config.toml
d_model = 256
norm = "layernorm"
rope_base = 10000.0
init_std_down = 0.0
lr_head = 0.00618
schedule = "wsd"
Each number is 500 + 40 x the weight over its row's rms, rounded and kept within 0 to 999. Layers, rows and columns count from 0. Numbers have three digits each. The size before them is the row's rms in percent of the matrix's.

# layer 5 attention value, 256x256, rms 0.0578, rows 206-255, columns 0-63
099:470486478547467503457557513458536509451488482504531415471460498488533470486501519522535526520595501490529507440488454585511531552573510509501567486527469505605525531449498511412528533439486452
100:521586503542505503517503540487459500468462464472481391541487491430474437541552484582483506511554543531523567512530500508527520510497528479545491472483482553558467432386531440456495516488542503
099:597586538461551523480461454452548536487560513542432458420527471509512489563467514539483472519513524467468526453446476529457539468492493483522465472500546505500528529522451503549476468526481508
103:576476522507499475531453540515493473513464478481490538478577583543503486489497428493450489510468461520521492553516555420470474446441384463478535444491499521534526584426517511463486481551497517
103:501526431511485505501481533522481483495452549500449520552540509541539550453563437477493500507462437543545441507468414462564433489510457507526484488461553577479533511574498519518525482483519446
094:505511471496458427471442542524520530534541499513403494534514474505454513511488568498542500450548525528425511583570488530458538503464436480491470442570438514476489564500473506486516491494453493
102:452392510498518473536473511476472494500514541521509533465542402524465435518484448484512434506473481567398547462566533463478535527492488498498494587508536425546507494476548525441552493518478539
103:486547496443440497515463489502514545484519515486442461476515491461572428513581446538505539477511504438472498485517545493480487440530421453510499458459469505464513512554493510451549480502528498
105:451464500497441485488471544467459451522529449511543480545488558516435533516511460486502454516558500555541520442444527545528486509383491498449513520538504499538558556471514488382470461481525446
101:507458505508409552524483463513436512568460528470519487525492579491434539549529514523499421479469506515531433567502456507556452482575506515450462572465462528556546522521507531472489479512451528
098:523451478524488497447579508486435479520431535527450486481546495385441505491574514462516526491547502546509523481478482522497504469514590433478466509493503521485568474545525541517465488491538424
104:525527468503457534491484500589545509504498443478498485554562519467531490501428527560508585457490487484557518455469479541465511503587513545519541405469467470480460557503487508461530520490492510
111:497455488479500485465534461538564514472473479404449470496475501414539545484464490480531498530512495475535533543515463462503534523457518467535552483488467538443485505533549454547513502494494542
114:564445535445475473524537494467491549467525412510465471521528568482548467531499491456497484558500510520472566527450606542429475458489506570497516433476491516525507557586535550512546509521511526
105:508467575451593508477602504503523452484565473472547562532495486474573587518485518532481527504515539507502494443546513447485448421432508509556503467422487509490506530453474591533520505438483418
099:510478522521532468524484479496521463476414500488479520563488505443562493471487505497561471518513585430515440523468479506545461566502502522531523427520568524488499484483474484506571564414490552
098:482517529515491574510547516564444578501436464488465466443522485564428512486498532594424487546539480517455523534455480513474472522479500456498477497532523566455521523532542462600491524529548556
104:475540546495536506484496560451509486510519533511507525507550501472537477499451472603422523488532502497496496504472517533557494477482498510530470461447458507492439460442514498494420539460493544
100:487606448549500509477496481560547509481521478511428488451562519524455475460468481536446475473596522550488445517491528501550496501586494517456520451474544523509484515462511448537480492510496498
098:542555534443463582460574498490548543520522484527539511440480511447534477520415503516471452458538591437578434462549519531445496526500442515471540435478545547466575519588463569488456515513482522
112:525464471533514572534536499490599524481429504491491446454533490479492521456477561537530516522490500590496520525519428526528541481522500498515466528478538452507504480538436479517540447494477458
103:532446513446539458504447448519518546458473476506505548470460515525548459530472488514494479519502463504530449455429489466550503519481504547510507489543493444490522437561444601483464506490498455
106:504446479415556518503463518526496483450530441492522467498524421480509517514549543531530575560533512484469508464478515478499509465465500502557508549514489497504538502467483512438510463441493494
098:534582488488529507519519430454482517446591519504424445473460464554528478528500530539524524471491537482499508427500592464434525508527505559496436475448467507525476544486455519510489530549454544
091:541510466549457493457502495513507494491464452486524497484552476487445506499544452482577485520457512467438462571543525504477440375536551564552463481443503444512453564481544503453510474453430478
097:429456501462515509581509552529516485495511482496578473453531505453509493540452558520511504553484490566528505450536468488463495426589530444471546541507503526455543502495498470531476563458443561
114:554548489481451517429481415473573501548496524540485556414510520483480497487451478537530498421569497488582502550504528459498524495482560511461525519531488472535521466543498505475544523525452449
096:553404496563574450488511492487518496512520511492475534482442449456521512510470499538514495525579529496526476450573455530483488561482484480491506501551500614557536525495447554513589464553489483
099:553516476575512455452556537579494518469514483423361523451562543442501504486516477415533439527494488457512535535487565555453479532513486538471461498364463448478472483569431519466541464491532412
099:577495440527453421479497480515482467560516470530478515523480527464435516552525414499517486501560458504519478546484477451445481518516489542499429515483489463516506518492524419474478514460446480
110:487478493504581487492519459456532533533534534512517421487501500513507508458465398534530457494540463475517403486517535529515484513440553454507501415533512471506547500546513505524514530511491479
104:479469553503451502524526542500465466519494534504596438541540516543450451487519518564402483504490579521457449485510550488466515481482526545484453497524472525584594571481507500504561452476458529
106:463462484441489512480525483485455514512477491488562539430465463474533514421464450553493448455506483503506506568524575452465485548453568512501487475458509483471500504535508545443478535477518521
107:491479455469466472507512555579467487515426510500461420468451533515497505522540475500567474496547465494549434475474477594475474458519521474451506465584438567495516500492498536395490487551491488
110:509555603480494487461467516525545471552528480472500536530483557554509538478484491461544493486510557479425475544500482464534470488563483558534503555449483469430492473481449522475503543518561527
115:523499469427538457526506468527508582452481556438481484498543524551517566538481568406537500540489515466485554465442411439412481475512437514496551498470496501432537384503462492592473498478542523
098:479456440439525588502542509452497496465500490463510560489548484497488502556553461547511428430458437490447557492477456453537495527466498493453519502498576496523567472521559572568535521418494428
097:485503530575543488533516445507504465526472597494417501481516502505492480509491551491553534573548462427500473483514515530548504531538518602465488519500484468471462513522515498496530505513570556
107:539557466463491429538512436545496567433533480463603524496413495479421552537485534482487442449554452487545504522428455513470533517510500465504514497529512509537533505538528512527491517483505487
102:489496467463545495471431485505548478471532543501539535475497558488488575558586517516505461399454508476459431517499482467471510540489479460511434488471509595544443536554467460478536513447543506
104:461436520476522539513474467506502548484492564478546498513497547497523574499493447597496518453505496430442503575491507524436444574567444465486546495446444522418492474513494459518463480544464470
100:467500471536514512466475519509515529563534506490479512496521577544505497398567556494549528547526440507440449550548491485439473522520496538457550588509462522440502478507523478498479588536470499
105:498450493483507529507541466518567536439518445510559445446470529451478504524529457552493499565505524497478456489553554490403472492491528469510507504465473471433553524486565492465466542479478479
100:567432534483507495492520516495539453500512554519504438487455518579540571497444533520489582496572447489506529470535448530466549537588453560468499472578528555482531445497461493467549485493494502
099:540532520529485473428552438466517440475458525505445496533501491482490512511437572579440471551568535520552468452573486509563528523452502538505502535558471543487487522556471459528448466521557440
104:513439487500528494501470484555524535518654512521436529459533481488551500519526459476532515500420505488537485462574518540489491364526507468480418546425509493429399540479551532537482505496494489
104:487488438469492558540523443549499543417543388548502524478510494496512531519479476538494571543474610476511505483489500519513474504548533500475480522571515491440461517530400451492533442513496513
106:510550511471459526550545502509527556468575532467549449551401538402448532574583474463507515470472495487512500510476493537443455487502472490472556546497602515523486485517492470509524465455427511
105:459597480475496516556470574460551496519491547523419539580558492484522528508503496456485510461487479444480516543467543511478482589468441570472476542537502510477495540510456519449455472570571567
098:563473484456525504463588457495464536498485507530435486538382455503467444501521457477576525409432489490515493438557569461499454488483488511458540555493558523451557489528465478554491482459480482
# layer 5 attention output (transposed), 256x256, rms 0.0469, rows 206-255, columns 0-63
102:511457496545533496513496554451468474561501479555549448480473506474525545501518502506475510503543475531528526559473519514466538480519446460495468456531466539566419474482480473444482453448500459
096:460433507571504465439481459552442515524483484519452459496506470429510520521438476528483493458467500573455507453500498542485473526509473451416559489528510459524490491522565502475517470491516542
101:469577521512495543531465394541486536512494435524443519538507568497472449490491532541449508498465482508496426562461516471529544598526493425496574494504478615501515560515594565477448479505437535
102:478442491487475488444496484498486496452478485495445470572489442494500419472572536491454482415476479494510456539594487501465561448529431519634473568481459506458473427567514479594525564516478574
103:494554516493522490532498480508521444513530559453499511447556526532500451502519507538542509404517546560451501473482525462534479540484558508444421517479454554479486470505481505519586520503520447
097:449508484520522521529497453502548427553486504480414529506467519535541497498521531530454462524511490439514421415467516465484496550430495449543525426514519508532511451421387450504507448490479439
103:551525557484455538469509514477456514469489511519521490510570602460499552449488499539507552527433450516569508505543481500561499497554509454532556489468515517509615477473491470505468528425526430
102:426490483600472530461517534472476502527470464499512468470547517446518494491486524458503476455504518483509528461538420490505501449466568490521536485470536500600577471555516514450454452555458532
101:550486508538491519514556446541510435476494620463551497437460520560468508485510500555451539479433515502544452477534450536547507544477490527486414469478472481565503438430559500461586499475530474
104:472571534533493508449524458479530458445451548496586556455496451501490521466575442459449574468501426489495495461480490507493393528524517535500510463484465440522529482487507536404507530461444557
099:558554544487472522528484455506493556523593457493527471501492477458492540602483420542543474503406499535524447413503480500507462549518525519495580501551484485497481486505505523537467437445515461
109:436472456493418523565473459509525524447512491511457521513497491521525563545506540499544578439489513482535506466445536448455542483552480489548438492465425511501497491478530495501561418542462551
109:504535517511542456528472493537521472536477464557434477504507458493542473463605514503525536489501537517456484520504513458377590578530458521517549472518446504475511465529444511536449500509584479
109:509530493406532507486531601446448516472529512527463487552469528479505571535456462455486481521453543550485495534497469484495624517533471513485559486527498552557539476482514461466545515476462479
108:480552482498499459486516487534456527458489436505537538507483540506459541497508389481517501447523591517450521501486535487425584509510468500486503449560525522522506561466441465551503524499531494
101:577477503430464543570522501519567572486556530528465496502429429463418437522469531513476474496593455548490519514546482538530506518494551492539607497521602514443509454440533523461502491515528545
099:506442557464520456479553508480483483469502439506466538451494530475525563528491509517508533470448487460538494413501523513464502496523513514462545482552509403476526510562523471540512543530474454
104:431495487492504548467603519500481547550491429474460560554517526511572475435454484472549494501506521483492515470506412518493456473465467486492502510468458497565487558450472459557531515513520505
097:472470472567550551529478463503454509519503466486491482429468433464504516522522475510550584450431591474475458449498478550489521480446488430493390517466465517527490473583552516544561443485452507
101:477577502510508478446456470540530464527518489474554514498506469406511448477573496512516440531493546463456522558538549506560515447468497519533550454513540460541530501534476516493451505478501516
110:451512513476502460526484562476473473547467443477502451409467523469524495475565563510528424457507480440457514494506507471607518479554515483453493548478418560488488498488512499480519489422581481
102:542540531521477548533507491510462500482525504447491524508534508470424553520488500521549454458514516416474473532517478501626508509478455525522491494488502539410569487479458462437527531534510520
107:528456479459545548532516506478512567477514387562422498486464484512477525512476508421538518497426490473518507396506550492464446463519475520555533432525473520523512507529460514488510491464547538
096:545531486416462521479501555469523581533432465528444542565504456475544426480500485406526444422472545488459526592591511518468498478407518446485497484504427478450464528484534470464542495495481504
097:488502484472546453502498548491502534535410479441545463510448547529454480548530478485517480602491481505478516574488580492470520532522508498509550504477456493509510435516467581549483528574428601
098:488533538600494538541494490458430498595488515510497491486478562545431474463480488441486483490589492516464489469498521535510470505530480600518512424528497569484474515514476462499486509482543515
104:465519454509510447516479437517558477510429552472536508526490514494476484507536508478549527487485483473462465493610500528512419437487550531454482535472499493513497553602456505492495512516472542
100:558488440505472490528582458461594458478482396571517490544472517468501464534532483520522480531479469501500485431455546497466527516509551510492577470507539492458532519464489412461457395507525452
103:499552478525479482451442489470548493464564525442496556455498462475536476455530525528523485504475533464505484509428563518537519459481493467523505509470484523510434539447507432617496461578488479
101:562423468594473539478500450483448497534510567506471489386517567500485558510513475463545563521548536620532496568497515478446537465493483522495478515551466502446481472507483453517528537488432488
105:521584500458485476429513450601547458537472462541495479499500584453493519487504499493460444502521465502506510561476530502451515488515534440429425486531476549533514459465416461600499536455537528
102:527448477407490567504478449496487472502531560477486515534438479498461480431469459462519504544411454558548508486491510560458430539508444528519457414533476443584498501493515480503531536512498499
107:460592558484552523439549527465514461505379493493450547462528482484520489502524491527527505500503489476484496502538545519444509526457462592542542489470464507482587424451424507488442522529543529
103:499547484553552487548518465469548456506457577487464518488488491394475525460464586467521482522567422490550470452459595487466479514514507478522486501522477546526489500538479439490504536540515562
107:476537460529530464474473482469496551514539533506506536532506459528501550485526586454537498440513532477429490548468465455510493445483441512584503489562468465496511532525529486520553512529443445
116:531506569603515514494470551452503493501565414500446530505473502443465488486508477553463520532383490517484517484440466432521574516559508584560541495542542491471470572539502501496480460562510486
097:432462555441529533443519493556594584579424525470521524562439485499475505541474533476507453486495503461487436526491515516467497490511486520487488502433419527525528461486488459458505512467538405
100:542446579510438524427472572538586492486509526590459522523510497457574495507526452496420529528449494489456481522452510483465519547487543384558569504495495475522493484498512547473433458554508504
108:510484496446526550531521474505535488489475483519504442474464448511436469572526462584517553491540499586516582525504526557543488447535427513439468509499472544538534486454475446537472575562482507
109:509473509515413524505463487429466577518454442442490503468495478504447502517495503489528538511470427442546563457492471494546485506524508537448544482459507477559585558553494598441516496532520538
103:434522456531535504557481566498524536508458497472499538537541467492510556441476508526553461564530507488438465476523528476468552477470505486545499479490521554487526445527556500500510491535504506
101:488489491499535461542440386491492396477530513498460528454471445509543522500540523463463522406452494442580446478516504528471490546498523473518499458494551523494533459543488489477433473518526461
109:457502503521499485557503554501462461529490450474559431538540484451502525541472492450581552501502531549452576498428455495503543520505461544467591418533532508425549493523475516512562510465491544
107:497499452524586532535471556538527583519489502556562518577504495516526461490474486537526552508479516530533438539471522487530491517458553515487515561468457506438495570555439424475470491498492484
109:516510585469470468510599539562529460510475505547447547487587554482516484524526520431499541507449508447456523525446523516541536483452469495490495469452491451574518516497565518473480487522445488
098:528523485567496519560438426486442466470448438481424527477511448491491500459435501490465505515504509453518444537553576485506530475490546515497493534480505432517549460528565502537498474506467619
103:510519502472506498491491477494461510494597504460491485490493454480519539468485521493519438567448438431546499450446506444545479557477557465469577521452592486508544489526484509501529506547529447
103:535419514509518504578510503523545514476546523582501538479471422477459515507477515436456528496398529526503516494547486483503508516568519494492439439516449501431521499476480517416537455572561429
105:560495525622511522472490508496494498500492520535497539554429513607479505581468552477492501515467452488504539479531491513467516492524487464496515539497405521502483502492532487431522561505479457
102:544558573513458468486492510536463542511494384461503507495528515513458516571429542491484513465449492518475612469473560435516504459539510584497550416500429543439462546517541503519471498506548514
# layer 5 MLP up, 1024x256, rms 0.0822, rows 0-56, columns 0-63
105:492475376497560485468442439547549452509488532526454518422500524502477540519498580537491501455561500505528554458487495552539487546454514572502528557496527417527471480488392564547527528496439583
091:545446486495462503500508487480487487515537434540466428451484547525522532584498457553469489555475501589563538488610521537491500578456468514507527491506467560389524497507492546505428461466491465
109:551461526416559506477487449526555440562501550490476525510529474464494543566568522484581460440522493475491500499530587528490493513507538538499510560572546504522482520464509551501480542548435486
091:498487486508473409551511542581527498530454513469454490472536475490569513577525518448465459512528482458545540506437517532536522506383427477473494493540500549572580472464461485492508494501467565
110:478501519438484506493563496567443515489454518472557446472596487451511438514562514483519480428512530495531475466519575501458521515523474509473485443482535562543522519492598486509527505491562519
095:504494550473550556504451470496510452519569525477548514517517541547452527493486491455497475504517604504563524509528485487543503518477548478487504568516555473495538423554480506493443558505500468
105:518446383466521506474488523554498441540503415580518434442597531524487533537513473439499457497448533461469535539585485446528448415488485519489489497500485474531500509493502421491500439508533505
092:440525457416475521558493606477462463519454506518453576588472536536467494572525406491490478457540448475462517479437498577458540464480538530538559449551490511467472492480494514532514534560483457
100:447435504508579505437542489494502391528588440487460609502538548557498443527480503482433467541474489480452538522475584540489569518483438484522472468505527512509450496540489504492528551437549458
106:516511427505475481532483505540472443511404505442458536512436464493478514438489524580485498480515535488481548536508509516478509442485491426432528486518506479479589512512440493461453530531508538
093:487467450417467535546501520441503536507493522533407474506516486548507523534578543459522549544482524509500492493511512499460460524509539453466504446484458538516510489537509464501482531463461538
098:484514465500540536491490475490515436442453564453498561472482446481463499575493507553473553466518513536460528452534465524482508539449499530558423473446460485503498450566509571482518477425494594
104:432495517561476562438512425500559495456486440508526564530490557523519566501487471459525456574610455557506507458457482555539493542495522556488506506509534487463528558460520524520557539516607468
102:436505469520489473457514503515567511541555499422462542404505407545495514536569532471528478470450451459476535568484503456444492467509525464544563453518556503460429501557534488522503516516521480
098:566470459477460468546465529523537444409493544427461474501554489535498564550514553448499524456487489430511487485459482488472493427514486487458535525511458500496547505513593536485482518530494557
105:471516467403534498504513473504525458568526523529439446502505466499501582475507506523394483485463472464467482533552490457508433529450527550492565491513558504542522500465510506519455527511548468
100:504517455545541554479537506534500427473489602541524509451511483410442522524535499504464477507513460498478452457466511594512460475482499533553555514467516481474575535536478507498450516527537484
098:482491472440484511540444468533479488586524578494468515461487516516468479549458472464450464515514475440529482472479527537497466480473503544525501472482519478415542456442471510486558476518468471
107:469442555515483501452432489487467555435458496464487471507546466508453472446526488554456529451547440547505527507471517526539526498439490502467503508507503494436483525526537550533550494547492520
089:473451465477490490558537562508505578493502471525530438518462481578560510488495502502540554519461499474476390434470525559565494483542528486512503444551506406529443477574481483514474461461496557
100:468473442612504503552519489528528455510558488461462497519550512516516565481510537443507526530542480536463462485519452499479515464468497460533426560517492446497498544470476511492560465569440492
106:503546515562462529463505513497547510563511566473484471465562453479502467498497484511526449494509453476474487535449478471474516445450505525489533459482465454481509473522482533472514513530524489
099:521489465485542505472528463576524515509583562467493490553394505510497472542485502596477497435478500496439488546528490510486519482482486501596501487516491434562451505479467532458448520463441444
110:529514524441476441447420553565541449433516522542472482525454497478474506472443491491479528549492412488461551480466504548513526560576523509434490539471547505538454442501504453489517496489473564
103:555596502463440493512469437503491523528577442466507517508493449543480531555526443533559513522517605521422496517481495547444534552552442478512463471472497492462520596525560490522458482500543545
087:510485542480519560533535472498466543449491510498514486561408383485530569493477526455555502504539539478494459471519440507468535477518451492606523509540554504506521439512544479567514496454451444
100:486455489550449501562533474499550572575528443556392539510529553550488549552528554522464490595408480489514494520539491458485462496501480474502488501534548487491474439508499497528554444508444392
108:428493433473479467499572481549593452462475482503496484523573537436522547558505496496491469489444459526490498498481487493452479501478515455467485562513522495462572526544427509536480517506490456
111:525402443450578495480501502460527561459432565518495510532521500478425520462569459500540548485486523532526540484504491494578511519497468500478564458434591484539533472516533471574479479458502475
101:504505441486524506522532535525486508543507535480548535412495445514543563513520466482554496508488448500548519460464509513461474544547567504472473519463502467511501527529471547505447504499410502
101:545564486495490571504502451538514487514558523450486515519512521505505521522494479517472475501522573502508447486561533565478428510584475482518543482468459531533567507522462454465489544479471525
106:527496469478484575408553536536415510502463448520496487506461464529555496536517542499465553454529487520519478516540471493506504493504483452531491440568465510448491574585478487482548472482533455
110:527519497446452450495510536514506440494545467536510535562581536495551475442510505472490497426563465457450549494491481538453491483504482533574435511450518491424541480495455511492417518543548470
106:503533473509503556535460512554546499457482470522485522497449465510490543514471515469522487567522433468530545434554471516507434582481502461480466520488483661507555383527477414524509573436484578
104:469508540502463428484523540462514437483482536511500489462537523469545579575531553508485529588545483503474510519450499458486524441525561518486480532496484491448483521549551490482478482507454447
100:527498496481524485523436491443559522546527487456423523564447492503498545435483469501506538557434510538545515380482511542551408407469472474504490544480474607470521473509449524503476429575545521
103:510513434467543582515485498459501479493467586549504538541409464465504525436519480557444516542510469454503463449510522577477412465516428473512512511474558509512554530487479503537475534565541423
101:522449449543517476453470454566527528524554464575512482456493504452486507534436485493492507485505587523520481469479478489526485516531446465345517490450524476483514423472443527495496473516477441
098:522490451522461487469479502512454447469491492518470577518470492496513546544523502494570561564476531470478486463477475439460390508462524543532479523488465485445502451493484476523434517528499501
083:542464484470518528485465509478555539501439446536427524480534530529474535436492524461491507477552508520520511500523541511454550489500466559535501447534433492487597421484465468460512501511443531
098:535560517553525502527467504515527502584496533489515507555603448420530571498481555528441513414484458531466442557483487525513471470547496483517495520508675471461504548516494519502496523474520402
098:505463545446480548566469447479499515539511493553510474487518526525533485455491473464473543609479559469551491551468489502506525525481467524585485504452537499549482511518567522517509497471551516
098:557500425499515504530484457529502501486497541455519492431480431465498518471555532560464500482490444472485598457531547539478484447528519455469593433551492495507502529548482545504518496506480495
089:457479503496417489447546504522553565489491526501487505541432484484478498464480495535501516477436536505478467543496458484470455521435662543458473523537490511484561467540491500484570492448451497
099:525531478456520464462532518521461558505487462491540479488494528480471516523471509569443498492476513415434505449484446483428540417537526539500521514446548559467509507481522541519456555383499501
095:500496431486513425509431471497580545440516467549451521441549437505469560533491537497529465570557486486457436411528475474585501514466496449496514500605556454483482570472492496510461508481562443
092:440484478548489536485507449537459453460501474526469478570571569412511476519500559527499573513526489489525490532516502521544471433507434471515511529546485473547474454500506434478511543494521456
095:451457445520470585497602495471545500538462604531482481449447511473426482498475517462486445539498446423532550448528478516501487447528517509420540474522443565532535499552517452540526521459508507
105:503450488544555540523497535488497441492478487515504508544507461467531569596554497525508469432521427453488498529485508509523489480503446473467461499506575526529495557507483568497536482468492461
105:517520525523547477580457526449514524531469495521503517531556518450468591545515529496506508483493535509469503509424530454494574506500539486518441483474456482481564465492548477514499435436530506
102:509533563564465518527445496479493467483490547493554561450472466522510516501449508438476483468474469455545554510504467473542584601473469460542572455531459498497527574462521607541485512556607521
104:492502491428552563508495526525562528504497510516468560463503480584496463505571418465384572440538513546514514493522463489597477431441520506468569506540523501555390506473490534535459504492525440
103:550486499495456533558528482528578467431499526466437588595440543496387517487603487490554493524500504580543557519480528502532497456509491496464553458511530532571572490501469465493461495503480450
104:475469428539569552494472494477542471556464583530494483512468496504491548573487529516374595465451462501518516500483520557493451442516528517498431538461540466441463544593442489452544494437462415
105:555461495504546455458463453496523503539486494471493506525498473437529469452492509510600555476502519565549422542472476472502501479529592511529519412527579514527588529455536485503538460571523416
092:443549532557507445503513452519468557562581502446486514476520479516493577545521525465493609489558526570499551488507486538435487400470502554528536541519516507462514518569557570495512474579467492
102:454556513501482563468495483552486536501465486522472471498424507539515491552467476489441464501554515543534501443558522521479488496526517496534473496504468462464436471452454401522551479523514508
# layer 5 MLP down (transposed), 1024x256, rms 0.0212, rows 0-56, columns 0-63
093:492508525448413480543436531392451556481469445480509493507469504485429477483493573575574528465493463569459559552504476465491466511485460597542547505500497430516508465492516549482572490535447545
096:580493463543468486505501501440540498478464574507473459491539501522520518431423544457500533505486481505538501448492489456527469512470512464473468514490507487496567503570557516448542498512588519
099:513553465404581520500601538508506513545525423490513545540479461549433540533548476500506463532515568512476506460526597522482551517533446537544565485547551493417535508573478461463494544496493427
092:480502536469577458512422575448527441531524498485530510493447476493470534500455499550513570515484424460489459517513475585470528517604496442550484524495487434496472557542547543495477481487527430
102:510437469521508484481516533486519496486412482527595529524542464488518479417478525500502497557520541512564441464456499484462448502551557416476497474508515505453463471449468555556510509515485529
101:527510538560541458510507488405511457560538504490456515487493537546574511530542494521442431455504622462499506522512572485401523517476416532476556491433490499550488500496466484555496547448499501
101:465420516508527451534514466527440487528497486506492488525531499514476523555601440539529527459550485443445511566558441462385468487545533471488504495501481530579459496516504512530521360554493432
121:519517545574448534460521533452488469559523492480470572466440477531492488484521434515536549565489532512487460470447531496493543514515423490542537451475519489414357503514513485456451499514456550
098:513518506553536541522550529510514561455503442484478511487511554474544578534493513483503540426547481455531511476525493587512554520413514488504619526494504492503527556485541521464528489506516497
101:522575546491530555495462480491548462496525542449525431497497491517522505478404470547503487524499464424491519522421551497535522508477555529523509472484512515477451455550529459492476432501483516
102:480598519497550520425474517536480454429564469465585520490508534506547563481513455485461541522438497583505486483513527447539535504558503527510457458510518457494576537487529528490550517531518423
095:487459497472395518451496475491497538570504514540576473572473520562566513474527540511510495457431518552499553561456492514518563540443607499553551490468490488495482437445455473461413560474490497
099:417442520531500499527421395428490498465473444493495469493522530562545502572481524545477494461530499459540524478566502480484520631475418520525456597484530555508533560453499562515513564460419540
099:584540486433546489498526443576553397489446493541481424523445551476433467483521422502504410518509509572500481537526439494458458490494525534426525494528466455512547485428476468484539438556451489
096:453485566584512453496510399552476486528591494499527465461432501522442505490415469539584500480459482493527495518497521470474446498570521453499434558518483499505437526535399505495567425502506445
097:509463530439525521525527643452524570491435523568552514510549540504543441447502475428478556482553417509502518442516495475466442456540520504567455510482459468461464491547479458482558455557490544
101:461490526484511521484435488478540541501464559523530465539552498519489495480528457522505477470490434457475531411517464343440524577480586439499504424546414500464468508498485468574543455485505494
095:413565535467482514557535534538519536420525453457559527549510522450523494525509469480476541488412500498555526546416485533462492559582502506565515496571448465543456497498497489477530461457447524
096:518546428540527478504520541499464503529426545475473568494470473494498478456540524447484495519485567447496415517449459547454581475522426526522457563494491454499496520441511469524502545522526522
097:497503524514559525527508501541489508456562469507542529425481453517513510521464543434507442548538479547496502494518494430407508494481569519528598555518438499503525447492539493545458548446516529
103:490497522481501441478465419528475560534567435519466521487514503511502453481453479499502493514476494500497526489471546570465453567495508496480515545498522532511449408505562585543562471509417507
111:540478460493477478490502537511504519491488492457341489522520436502473524539465499563530491463475518492542489531534471519514499494471488449426548459506619432590478559530542555475517514529495443
095:552528483454504474501543508507582505590467477501519429506525461527466521500434520560512531515469449544449476526444467483504449510471478489419524531556579551458510581401498471520528535490526529
104:466524527592506497478431494483509501474526505538579542502448501416514474504514569573532478567476496460451548563422431528506406526496488535474463465487491507497457471514444497504461484465498512
100:486450478546433552506519532416521570471493542490493520510504502570464550398475529510552469522466501432470581509532496469499524515521498456485521437564536509502529408510432599539557477489539494
096:483514481497525467428496525488479496519451518452435496425545562480515470546476463501499509521520515485451525499503500469525503481532451524497450562477455472476429510453485576412419564501488527
097:418537462527516489492429501460442477507477523525536539549513530474496432452536459486535486475471526532498455415503505546478538532456475503500553500498486444489515503487493478543430430484514566
101:481493500505474586538530502473536496540560481495505500448455487537534492554424489506518541460536482494485495539521408485537540518484443477531448555498559531479503507471498456506530435444467558
100:547437494490471573466475531513494531504446490508507572489479474445488540426556542545498561497568539522598523497471494389516482504520478546507474487520521557466537563518521393523478483550513527
099:485592490411487517539477543496569537501457517541457543518510529470469478508507518521475528522457465475512451542555478466474588449526444458451519522479500515505490503568498454594557483466570500
099:486429451540466476502486562458526483537534506476500515458540474504563497544484534483434506480542538444461511493527495542473536420525462478477494495459455447529449502459489498478584536589434464
095:488486439485421505518481483519486512564520482461550486458436460489554489460584535516552518507517529529468529507453481472524474532539549518479475506566443503494445518469519536501519443561486469
104:524501553518545450502534547531511526551516536528555487536521502536454482444487489509485478535558491467502594529480500513508483519475498418548521556480514480535506472452507476463465539486497491
095:497500482503513517501523559502503469543443477501454518501557443507509533467549538437422472473524469456415528503542458505451528544430532473589559553500548512405555499524471515499509571484513618
095:530493431499490580567536454562518526510448474535505500456462461414532529579452550546538480476467527531537435487451498503473572527498546505509429499519488491457497471516477538482505518545531534
094:585548522496489550476497503471524494508413502501526463486514459533408461613530474521524547537508503492498544588525423484514549527516519480500525525496478466473438477538491458500486485418520475
096:480529526501484493514496530516460540500501514439535539527559565511484435550470425478442527530506522452494480458494432516465470460526530511515424495489502521504465533446536581514467507453549496
098:518539543449507522565550463470515544453514478536464531511521544531525544522545423548502545505526427490504499515479590528436503502447450490542467480614484519551538433540519510558413488489530528
095:491519532565529479501577518500553560564481562525552466452528461504525488483511492533397571466465510416531477476513492544542441473474563421512557468490515437462542508544492550544417492485537500
095:465456510547438416510517472552454486534508524455543528481549498502474543485502513520565502512446478452426451508535457495513476490492544451539503520519559516468493598556570495488483536524544445
103:515411543502513491517471432530465458577526466549542442468504494475540472571488500557477552423540543497482509470461506547471483512478419509448479553460471529512471438527501442452546512557490544
097:463488453534475455511474479498497504499458537487506439530488465439544513502572513511511478504531451519467481482470529487562551515515566527512560497521468486513536506529462483433508585491497462
099:496473561512520462485491452555498447528449460511489493541528509551531498458472540475522513494508529545482516430470484478478554523486524542553498521509410490470531480537551525515480512565503431
093:536552485519465514536552486485472481471483594535455472534524478481549530540514521438507502536515492460556503414412517478500599548489523443584437472453538450498448536469522483502421510520547460
095:520513467503548517460556522475528567561437520484522421511529509504483507494500576465569394445511431509522520513439450480496504605454502517549497528501499423505521510469409447454558519457475517
096:426456534502581617478507536485526523476500480486517525465475437484505565496468545484495509519480495529532495473521513512468378511448523482456516504525435565507546491495574492434539490545466455
096:498519540491455587490529552488474434582558458543499555476478440483514516449560541488477443487448532464482481593488521434473434471514428573506537517446520465507564538549501539514497517534439527
097:517515555544425490534493540489447445481517460481448470548511472554454494436491501506512524520413526518436422487532441451503468501534501406475508549479493471437482511515557539403524486492550564
099:508543540497565469480534553497528525519473525460502431492559420479483421489502489528490576507373483498508450486534478474455493511496546534522619501559470535460549495552489567525498606445534465
102:473592512455464503516454488478573522496539470435491554420545491459442515450481496544506508519474477520516487549487526481510532470502532503453485557528496487588503453422583509529504456551523524
099:437490491491450530481424460494430507517464418576422499451546505524489490432573471511475606533493518431448525500452531529495546514528477479464496479557483435440495499548530453465527424516455484
101:595568486599458467458509529484507585479463527440541429528541452528584533475493505469535449548421531515454464455444531526564477534514501485583453485533416532515555504532458449453498427503417527
104:572443522512426501506537542517486507509484480537468513530493535477529498448567539469501500533483477500487513512520463554523467442518555451495485559501488521476462539507472506461489512546481440
106:478480575425511477510539526547492504507522502577477494510474545500400518519534492516495489545492521482466517497415452490527483489466490534480509512501479539515521501497511498582479524476520439
111:538396441498499476487417465621480432501492431510545545538533550444569526481423471579483542443505496511533482488450484466542520491466477484502555461469562465479496479496402512492531472574479510
098:491452425462520457514519527539546524548517501553518496496471535550561443496522406492547503480512526504527467545561482496478482489515479505468457504511526507500519528530412467509525481463506538
096:453394563504471537516446502494516488494483536471530492421450508449481550489493484509455552520538560457492540547490472493487548461456503473449483465505528506514559524497513522455489454512559475